From a checkpoint of a small transformer trained on Wikipedia: learned and rotary positions, attention and MLP in parallel.
Each number is 500 + 50 x the weight over its row's rms, rounded and kept within 0 to 999. Layers, rows and columns count from 0. Numbers have three digits each. The size before them is the row's rms in percent of the matrix's.

# q: layer 9 attention query, 256x128, rms 0.118, rows 11-14,43-46,75-78,106-110,138-142,170-174,202-206,234-237, columns 0-63
# k: layer 9 attention key, 32x128, rms 0.102, rows 10-13, columns 0-63
q106 086:541508496530533474450459531449541502487497485512446631498559443454512548569608587531485478502529605570555398568427540516530497517383547524515657540455425514487518582523568475420464494459432491
q138 113:500535551504560517448490403490566551452546437442490513540547489481464497485572460538487461570603553570583503453494527565532496463588594373538510471506456524458474477571533416481460587439440483
q170 121:609565527492519573456440465476554522515542425522472620505574436432524559537493508528512443520547590529571485421433534590555526496543591438516528472561352436501512499523489456426481541514391468
q202 090:506504473505554458469441453516521528470538451561516511608532461501471467669437529519442496505520510409479476494474608542555450413470550440514502423501562472448444576568605485485487504502448483
q234 087:586615524507486478434469432445554570424531505543513512527528473484556551537516407524515477491543544506544441461458544507476503470524578502460516457470454447551534420533505541440432498502494417
k10 101:462484529578495552408460515498465595466479473535449470604516426450479545624524493475551493482591453527514487525495605475461527536470552479444461349528553540525498572503510463431442509439512514
q11 068:436462509550603554517444560535503491463490454491424420558553473529504442469535521426588483501520471430494448486564517537574466553539490494504436536504561531388522461504512525590555533518542612
q43 068:425480446480418578510521530475359555506466561459548432488476547391539555505503558491610540401505435474492520601568460453493589585535450571474536522555505578507464478573524490513529443538605406
q75 065:531486525607623480504472505439510526518522476495426515385479449444535488515528470498383544546513490553477505592498448523530573496501487567519522523458484579476528458566458451573531473530482429
q107 068:424440365480465480505552442507501507602591547542508474551532514548333465539497386501527569487497461427494594574505493437493557486469461505545486521495573510534460445486493549480539493513528486
q139 059:388496461489469589471474504436572527548480530616545538450549520446491556518557530409378459496509503473458491418557471411437538563516447593440544485409585519512477548467491467554554417442517539
q171 069:358542565494512592469585402543447481543431517509517549486492467405440502535480481372448501432506375507516536434569451429456489536512467485509485502605527467474520516493463513551480503541505508
q203 056:488607551480397566524446426476489569583420560514462546410476490487479482443510451464536475452498454507461458547428459486465472549601500575507523543465508532614513550450446587462536388510453548
q235 068:546529468571529483546476452525501464475497436465469556505554540497493482519594486442337480431515473455450600408520517487605447545537460630452565486477574544431561515525430468517553378466532477
k11 137:577467384414487475566516525529451464557402536507474519515438512513450481430478564468451464472392532455441494487521408446538549596512388467596449562567527433481470450476484556499543450562534440
q12 061:518592426555515451466408441515562498491561472509482563533536502495495483431556446535508459531503527487553558556429461493547449476519491503482513487505519580584514523613461481452562492533443452
q44 088:581530507412501472520505501460535465513611499443429567531475556484432531577544423517500535534471585457496441510450565496540398452506578458526528458429438426503558473544557561448503495506463614
q76 060:554464466556528441516474522535530474428472526485476561536475442486524470519607479586500500546482559511482457587479499597508516481473489496446601536462460424524622548499630474404489487460513507
q108 056:510556511492429533515428538468548472446497462536593516492555538476475477479530493462553505458474607593529417459497491501496470532543499486530561536462444469639523478477547438433541489542470542
q140 063:486540485474436422515460405491471556486558500486531558523610457478439503420578493559468504579527548582497402507568508503611484512569517505549483510579484509521509498420587488481523603490456424
q172 064:494569488562499545513438469500605523507511506549433501456442488559563545511486425605491520529486552424559394503429492547468470529570512467539499511574410491530631452459495479409485575458494520
q204 066:543509448484466448450406368485473442537545492483469570517513505533450581575460443483410438523511539417520466467499527565446565491414492486574488497536502450455457496472615458480521520512410509
q236 063:559488477519502585524530472504526542478552542460542453493529494531558534521498412538494468456501579512617495525450511535501453419566488556456546483444505474487523487509536540475532483543512432
k12 119:519577541588431528421501518461520580448523465551463440578535454444513521574436490517553499475588487525506483464439602446410437512468607437416444377494523549591523499518501493462451482434540522
q13 059:508550577580525431503452551504588566428466449462468486520496409477521484615506537465499474527518471493527407525459585581508482482524582388483589514415479432541555481547571539499498476549543485
q45 056:422522447504493483473501503522531583502426548572596493495543473476603488516413561465515444446579397533517548568427493502504638562577502528472536491586540482468455522481540452422527481484480403
q77 065:600514596598530550410437486459513556488454451476499450580555498448537522546459478464561538469578505521552503549428607470498470520500552466475526486394479521478513536596444447445449512406427461
q109 063:468531514585523505412516483486487579458593402627455529619570454464487493548459400512507512518601481504509531456443556514467436456440549449397511435460530490458521542491563505476452489472458539
q141 052:527558471519514532424434402471605571535412493578504489478518444379527545580433522503435403495510546502459525547486529473424563475451545504463557453418555446480498546558551508452480394535496514
q173 060:499455490577419496454512420539467600432414449580446547490558445477437458545503534474543422536544471521507583577504549405544510478413552427402568494440551489476482493617546549476465429427513492
q205 058:479523524530502583452570517446548531491492459518445470465478428373481504486581444579627434532542527544579486416413523507457471487559573544499513485410471587498441557547548543465500541525492581
q237 078:486518566548524485402523533474514550513557442551435537569628520451491543586540420490565461495601482516621482433462610542522468497470599469456514427443459493476541579539568447441446506435445580
k13 251:507483435411479480638525504505460405542486570452512502416453546562533408464472519483439485504410505453485499506537395499546517488527423556561486613568519471533489421448485537559576486579522497
q14 091:425480449619491500482539536489573482556438447498561531489535463435510452460536635473433565567511475555505575500535420563540573592450493504581380468533492495454434540485513467628473585486431535
q46 104:380462475493402467480530536542428479513543442509520539540422442527473486534448449546540586489449356457473528497599470553476602427523475605491474489533555592408502531503490585506506536458510463
q78 089:451479483506538561538475401488517455554556500446436493507551616483627521518543620532483548590507433430532549476516511485528432483556490462498456455458439609455616470586430536485515488561455494
q110 104:549550469415532460511513452385574518493599536495519498637563450586466499529482487536474537522499579550515491440471513564559638366511539541454504570502488552503410565495519501391505602557462457
q142 102:417441480465571474470498588486572537537545522504550549492480458492526578532542483523440531455469509488541452477447488463584495484496501435478526455488505447389440526561536565514513511520491471
q174 098:496514519479362527536427454538485432579579580524475559484443467522451487516416482458560488542464380450584500508539453365549510517487506498410468510537443468581484467544403489486492501381476406
q206 093:451535544487468477518455543525494503546489504541582568464492537453523445443475502369532447471493447510451430517449497448519537454645542398514509529535474485542576477465408476458435629547568538